From a checkpoint of a small transformer trained on Wikipedia.
Architecture: LayerNorm before each block, rotary positions, no biases in attention or MLP, untied embeddings, normalized queries and keys.
Training: a variant of Adam for these matrices, 10410 steps.
Each number is 128 + 24 x the weight over its row's rms, rounded and kept within 0 to 255. Layers, rows and columns count from 0. The size above them is the row's rms in percent of the matrix's.

# layer 8 MLP up, 832x320, rms 0.0643, rows 572-597, columns 80-119
size [109 105 103  88  97 101 108 102  98  97 101  97 106  98 100 105  93 109 100  98  92 103 106  90 101 101]
[[114 119 114 115 156 151 185 100 115 138  99 135 162 137 103 117 130 172 111 119 117  94 139 131 133  88 103 145 105 116 108 134  92 112 154 124 136 120 146 147]
 [ 91 102 105 126 131 134 118 101 137  91 116 148 140 152  94  91 137 103 172  90 113 139 111 120  98 123 143 135 136 163 119 108  73 167 159 161  97 134 166 146]
 [132 145 140 185 127 106 100 146 139 137 142 119 134 134 178 145 108 127  98 127 117 117 111 140 180 126 135 118 162 121 162 131 171 113  95 154  96 172 108 129]
 [138 126 135 116 127 130 104 102 127 170 142 112  86 123 144 132 128  95 133 130 111 119 113 129 122 140 112 125 121 100 125 121 138 177 117 105 121  64 117  86]
 [130 108 134  92 167 102 148 154 140 154 110 128 128 129 151 143 142 211 166 128 111 113  84 117 140  90 113 133 164 134 159 135 141 111 101 100 114 149 135 136]
 [138 152 150 134 156 126 159 108 151 131 142  80 103 108  81 110 117 117 158 117 173 126 110 164 115 113 140 108 114 139 146 175 137 108 117  69 128 114 160 132]
 [127  99 125 132 116 130 125 126 147 146 143 103 158 116  99  98 105 102 151 148 124 150  62 163 140 142 153 115 131 111 145  85 150 100  96 105  85 163 140 137]
 [120 116 125  88 100  82 130 141 134 170  99 117 130 110 135 103 115 127 158 133 147  97  83 124 198 133 137 150 142 111 114 104 132 121 113  88 115 140 101 164]
 [115 147 134 180  93 124 152  75 143 125 155 113 139 142 117 117 144 122  86 117 145 167 133 167 127 104 139  54 122 119 114 107 125 139 106 153 155  88 110 109]
 [ 95 105  77 196 125 126 120 123 154 114 134 141 117 155 142  97 148 113 107 112 147 164 128 128 152 121 107 117 145 126 161 130 144  89 141 163 110 105 108 109]
 [146 150 111 152 148 138 160 165  97 166 136 110 151 150 154 139 149  90 149 111 116 131 121 127 132 169 182 156 133 116 169 108  81 108 124 146 107 110 112 106]
 [106  95  91 124 113 133 160 149 129 150 135 122 126 122 151 121 172 111 128 103 116 110  99 147 144 139 171 128 126 143 130 121 124 125 141 127 161 150 117 132]
 [140 162 126 145 175 129 126 118 126  99 142 170 106 133 111 121 145 144 153 121 132 148 114 150  91 122  93 158 134 119 125 146 132 134 144 153 156 101 114 143]
 [136  87 158  97 144  76 114 157 140 159 133 115 151 170 142 120 131 108  94  99 104 139 117  93 125 141  95 105 130 128  82  76 137 130 111 126 106 136 125 117]
 [155 138 190 114 126 142 117 107 138 134  88 156 146  75 179 174 136 136 115 109 130 104 120 130 140 112 162 126 169 118 100  90 137 156 115 137 157 130 141 155]
 [109  77 146 117 151 143 148  94 158 120 116 139 143 100 112 106 101 122 139 146 156 148 100 135 103 142 152 143 101 129 168 105 120 104 122 167 140 103 114  71]
 [138 130 110 144  68 191 128 114 132 132 149 133 165  74 175 131 136 123 157 124 125 156 147 131 111 134 142 113 135 153 143 142  69 126 125 142 138 142 119 110]
 [107 170 123  98  94 158 146 166 134 114 171 127 151 118 131 114 109 115 115  85 139 136 131 142 115  94 119 150 117  92 159 141 105 159 137 138 128 124 143 115]
 [115 174 109 150  67 135 139 122 118  91 127 139 135 142 119 160 158 124 133  97 137 166 132 123 126 118 138 113 134 138 158 115 108 112 150 134 162 163 148 118]
 [195 102 131  99  46  93 113 133 170 114 116 101 111 121 136 157  93 121  77  98 153 101 170 159 149 132 115 124 157 110  90 136 107 126  96 171 144 126 113  94]
 [139 152 133 124 161  90  98 147 152 140 134 115 176 134 177 140 127 144  73 123 150 127 141 176 164 138 137 140 147 134 149  81  98 121 157 140 124 133  83 158]
 [145 115 113  87 127 130 157  86 143 129 139 114 145  89 107 180 139 181 132 124 118 129  99 115 113 139 119 153 121 127 134 116 125 141 103  97 148 161 113 108]
 [104 132 134 141 129 130 185 121 133 116 105 144 191 184 153 168 122 113 122 130 102 114 117 125 118 128 112 149 135 150  99 135 149 114 152 158 137 116 108 140]
 [105 146 113 168 134 128 119 125 106 137 116  80 124 147 127 139 162 137 124 118 126  96 129 133 127  98 106 193 138 136 109 120 101 132 137 117 143 144 147 131]
 [126 159 129 124 179  52 113 100 111 124 126 115 133 108 114 132 100 116 170  93 169 163  84 153 146 106 106 113 110 130 154 146 118 151 123 147 127 140 126 140]
 [129 149 151 152 113  66 140 132 141 114 116 111 143 104 135  95 110 102 113 151 143 162 116 153  87 108  94 163 155 110 150 177 127 127 123 185 117 122 146 114]]
# layer 8 MLP down (transposed), 832x320, rms 0.0846, rows 572-596, columns 80-119
size [108 102 100  91  97  97 105  96 101  96 103 102 111 102  98 106  97 100 100 102  91 104  99  89 104]
[[167 144 127 110 174 138 106  78 117 108 144 144 152  98 106 100 141 100 171  67 158 123 110 132 124  83 125 126 137 142 116 171 129 129  75 147 145 128  98 156]
 [142 121 140 161 177 121 125 103 131 160  91 104 103 104 153 125 141 162  94 149 140 129 144 136 178 138 115  96 135 107 109 134 136  87 128 157 141 140 103  78]
 [116 170 145 132 149 125 115 143 129 165 107  85 122 102 127 131 144 133  94 122 153 133 138 122 172  97  75 149 146 148  70  89 117 160 122 158 114 176 108 126]
 [103 131 149 115 146 167 118 144 113 135 145  99 137 122 167 100 130 156 151 116 135  94 133 136 147 195 151 150 130  99 141 146  96  55  95 126 116 176  90 111]
 [150 146 162 142  90 149  81 156  85 145 151 125  79 161 137 134 134 118  73  70 113 138 132 130 112 154 152 101 116 121 129 124  96 146 137 159 141 158 126 104]
 [123 169 165 149 131 122 136 115 121 128 143 110 110 154 102 182 123 125 113  89 102 124 140 175 134 141 114 123 115 153 132 118  77 210  84 155  94 126 166 155]
 [145 145 152  83 126 112 123 139  99 139 150 155 131 110 154 150 144 115 108  88 155 139  86 159 123 125  87 129 133 127 140 139  96 118  91 127 114 145  95 113]
 [111 143  93 141 104  74 130 123 129 197 143 125 123 131 138 156 141 131 165  92  88 102 132 139 113  90 127 134 118 164 115 124 152 123 132  90 134 156 123 155]
 [168 110 145  86 131 125  94 111 162 137 119 118 123 113 121 155 124 143 102 140 104  97  87 136  98 156 153 191 114  87 140 137 132 104 109 125  55 141 118 147]
 [132 133 157 142 125 143 145 160 125 117  84 158 142 107 124 142 130 125 158  88 147 117 115 144 158 119 123 157 143  85 104 128 137 118 154  85 130 164 138 154]
 [101 127 139 112 157 151  99 155 140 124 143 171 161 145 190 115 103 114 116 173 103 133 164 161 121 100 105 144  80 110 103 117 133 110 130  94 137 111 124 154]
 [127 152 141 136 115 130 115 111  90 132 168 131 183 144 110 134 108 106 118 139 166 135 105  70 136 151 118 106 156 155 107 123 122 130 121 136 103 168 144 129]
 [123 127 124 146 123 151 104  94 157 140  95 142 116 132 147 141 103 105 121 128 117 134 108  57 110 149 139 160 168 117 149 172 103 117 141 130 127 114  90 114]
 [115 153 133 173 136 200 142 115 132 101 161 105 111 133 112 103 118 118 186 143 144 147 150 149 107 106 134 143 122 144 104 128 112 134 143 146 162 136 118 151]
 [134 144 120 124 147 145 123 133 140 178 131 156 142 166 140 157 137 135 116 195 132 102 132 118 117 115 127 142  85 101  97  95 107 102 106 155 143  89 132 135]
 [144  89 121 130 157 116 122 132  96 132 137 129 139 196 119 171 150  89  90 115 124 130  85 116 177 113 129 103 129 203  83 140  96 103 127 137 118 129 122 147]
 [142  65 134 124 163  59 131  98 143 130 137 119 109 144 125 117 130 158  95 122 171  88 123 135  97 152 142  91 152 138 123 158  99 132 145 125 170 122 155 139]
 [128 134 119 132 106 123 119 161 118 108 131 136 121 127  82 158 131  52 148 135 114 147 116  74 148 100 173 167 107 129 127 135 107 138 102 125  99 127 151 151]
 [136 110  87 181 146 155 105 120 166  90 158 151 148 134 126 138 117 101 124 112 129 134 153 123 142 122  77 158 152 123 151 135 140  77 118  93 181 131 121 183]
 [124 144 120 146 181 118 123 115 137 119 134 148 127 117 102 116 125 134 121 121 160 117 131 133 104  87 162 121 151 132 147 148 148  82 131 144 110 130 126 147]
 [128 150 155 122  99 159 101 111 123 103  81 141 102 130 132 127 152  68 134 156 124 158 122 125 139 127 125 148  84  65 104  89 117 140 105 144 156 175 136 137]
 [105 114 126 140  92  89 122 107 141 140 176 126 114 120 106 116  83 149  85 117 129  93  91 146 148 122 127 121  96 151  90 150 114  99  94 143 122 112  67 139]
 [146 128 139 133 108  89 135 120 115 130 119 104 118 130 114 146 107 147 120 162 131 118 121 149 147  58 145 134 129 107 139 143  79  98 160 164 167 145 157 100]
 [143 119 113 104 111 160 167 170 152 111 151 139 107 121 161  77 142 113 133 137 104 166 127 119 145 123 150 151 115 134 105 106 177 125  90 133 172 125 141 117]
 [142 127 126 148 137 154 191 142 155 110 123 106 141 130 127  84 145 128 122 126  97  99 122 129 111 155 144 143 107 127  75  96 142 189 123 140 122  86 134 169]]
# layer 8 MLP gate, 832x320, rms 0.0644, rows 573-597, columns 80-119
size [114  96  92 101  96 104  97 100 102 100 100 102 106  99 108 104 102 101 103  97 106 102  92 100 101]
[[163 115 142 144 142 106 130 136 128 151  86 113 102 104 152  92 132 139  92 141 136 149 143 147 175 155 119 121 110 106 100 129 128 117 148 130 154 167  68  61]
 [107 143 133 127 126 161 157 126 180 160 100 121 118 132 116  79 135  97 152 152 124 155  94 115 135  87 122 144 126 126 118 141 120 134 140 154 162 174 112 128]
 [127  93 107 167 182 115 111 136 114 139 141 182 162 109 147 146 141 151 106 128 156 146 122 143  92 112 126 138 112 137 142 106 122 174 146 150 173 133 161 150]
 [ 94 130 135 100 163 111 126 148 103 106 136 121 135 100  59 158 138 100 134 135  81 138  95 102 145 128 103 141 175 139 146 128 154 117 136 145 107 158 137  95]
 [118 157 127 154 118 117 128 154 161 159 148 105 138 148 128 147 133 143 121 102 132  96 135 163 147 102 170 149 141 124  54  93 105 148 153 148 123 133 111 114]
 [115 154 102 115 144 131 131 140 120 125 136 131 140 133 167 161 124 158  95 106 144 148 138  98 148 141  85 109 140 144  81  93 105 111 112 118 102 132 153 163]
 [149 107 146 131 128 192 147 104 107  91 150 133 112 126 101 144 145 159 129 122 100 167 108 137 126 136 143  91 130 129 143 123 138 128 147 121 152 118 165 110]
 [146 146 125 136 146 174 127 136 133 124 126 155 148 102 133 173 106 137 144 149 172 156  92 173  99 132 130 135 140 133 123 120 137  93 101 140 105 128 130  98]
 [137 123 131 136 111 127 142 136 199  88 134  98 145 101 117  88 102 116 139 140 134 160 159 150 146  97 112 125 180 142  76 121 132 115 193 134 148 122 172 132]
 [133 121 106 171 118 141 158 133 111 125 135 117 138 147 126 158 134  78 137 113 124 104 169 112 144  99 138  91 150 118 110 112 137 127 124 144 102 131 127 145]
 [124 153 168 105 138 148 115 152 117 136 172 144 134 127 127 137  91 135 107  61 111 120 163 124 119 145  97 145  97 121 139 161 125 124 125 136 121 144 118 129]
 [111 165 175 123 128 146 156 135 137 100 138 104 121 117 130 102 129 136 146 138 111  86 141 137 129 119 147 132 165 129 112 122 140 121 113 131 118 120 125 120]
 [ 85 129 123 128 113 160 166 141 143 121 123 142 156  99 140 132 143 109 118 146 136 117 128 126 106 130 124  91 103 145 148 154 120 108 120 105 130  91  79  94]
 [195 166 135 129 111 127 129 127 121 158 150 127 111 142 156 146 127 152 128  49 158 137 159 111 161 148 155 125 133 131  96  95 137 107 114  91 119 144 162 145]
 [ 97 132 152 116  84 131 134 154 146 156 115  91  91  84  96 114 126 102 101 133 105  95 116 105 121 108 132 100 128 125 155 137 145 113 154 114 148 152 131 124]
 [120 144  94 139  90 168 116 105 139 125 175 128 146 118 107  91 127 118 194 143 142 142 106 156 124 147 135 140 125 141 189 150 100 157 165 158 139 147 114  93]
 [ 58 137 105 134 127 133 151 152 150 167 126 145 152 132 165  88 100 143 166  58 139 160 123 183 163 133 133 106 138 130 136 148 123 155 142 109 128  85 120 106]
 [ 77 106 135 101 118 105 149 148 137 186 172 129 121 124  94  96 126 119 136 140 128 106 113 107 155 120 131 141 159 130 119 130 152 124 135 121 108 133 140 177]
 [125 129 108 145 127 134 126 160 111 111 118 129 111  64  88 104 102  92 132 138 140 141 131 131 177 123 160 135 148 116 117 141 160 123 109 140  62 130 123 171]
 [144 136 121 159 122 126 138 116 163 124 136 140  92 147 179 117 147 144 165 165 126  90 166 148 154  94  95 104 116 109 116  85  84  57 128 165 129 149 108 155]
 [113 139 121 120 140 108 140 113 179 136 104 115 114 158 140 146 117 114 136 162 140 173 122  96 110 109 101 159 157 162 131 118 136 156  90 141 118  71 103 163]
 [124 130  93 157 128 149 106 133 115 155  89  91 121 149 132  92 112 139 102 125 112  89 150 119 114 133 128 130 118 133 152 144 161 134 148 116 170  78 114 118]
 [146 134 136  93  70 113 126 165 127 112 113  89 120 122 130 132 136 136 110 118 122 177 131 126 133 110 158 101  91 103 108 128 172 104 109 175 127  76 168  84]
 [127 133 111  92 135 150 141 140  88 153 148 148 127  89  94 142 124 120 103 119  96 125 131 104  87 117 154 121 136  76 145 134 122 116 153 100 155 127 152 146]
 [112  96 126 131 121 123 137 123 119 155 141 107 121 123 153 163 122 154  91 101 139 138 169 143 121 108 116 105 121 118 155 114 121 140 131  85 158 130 110 103]]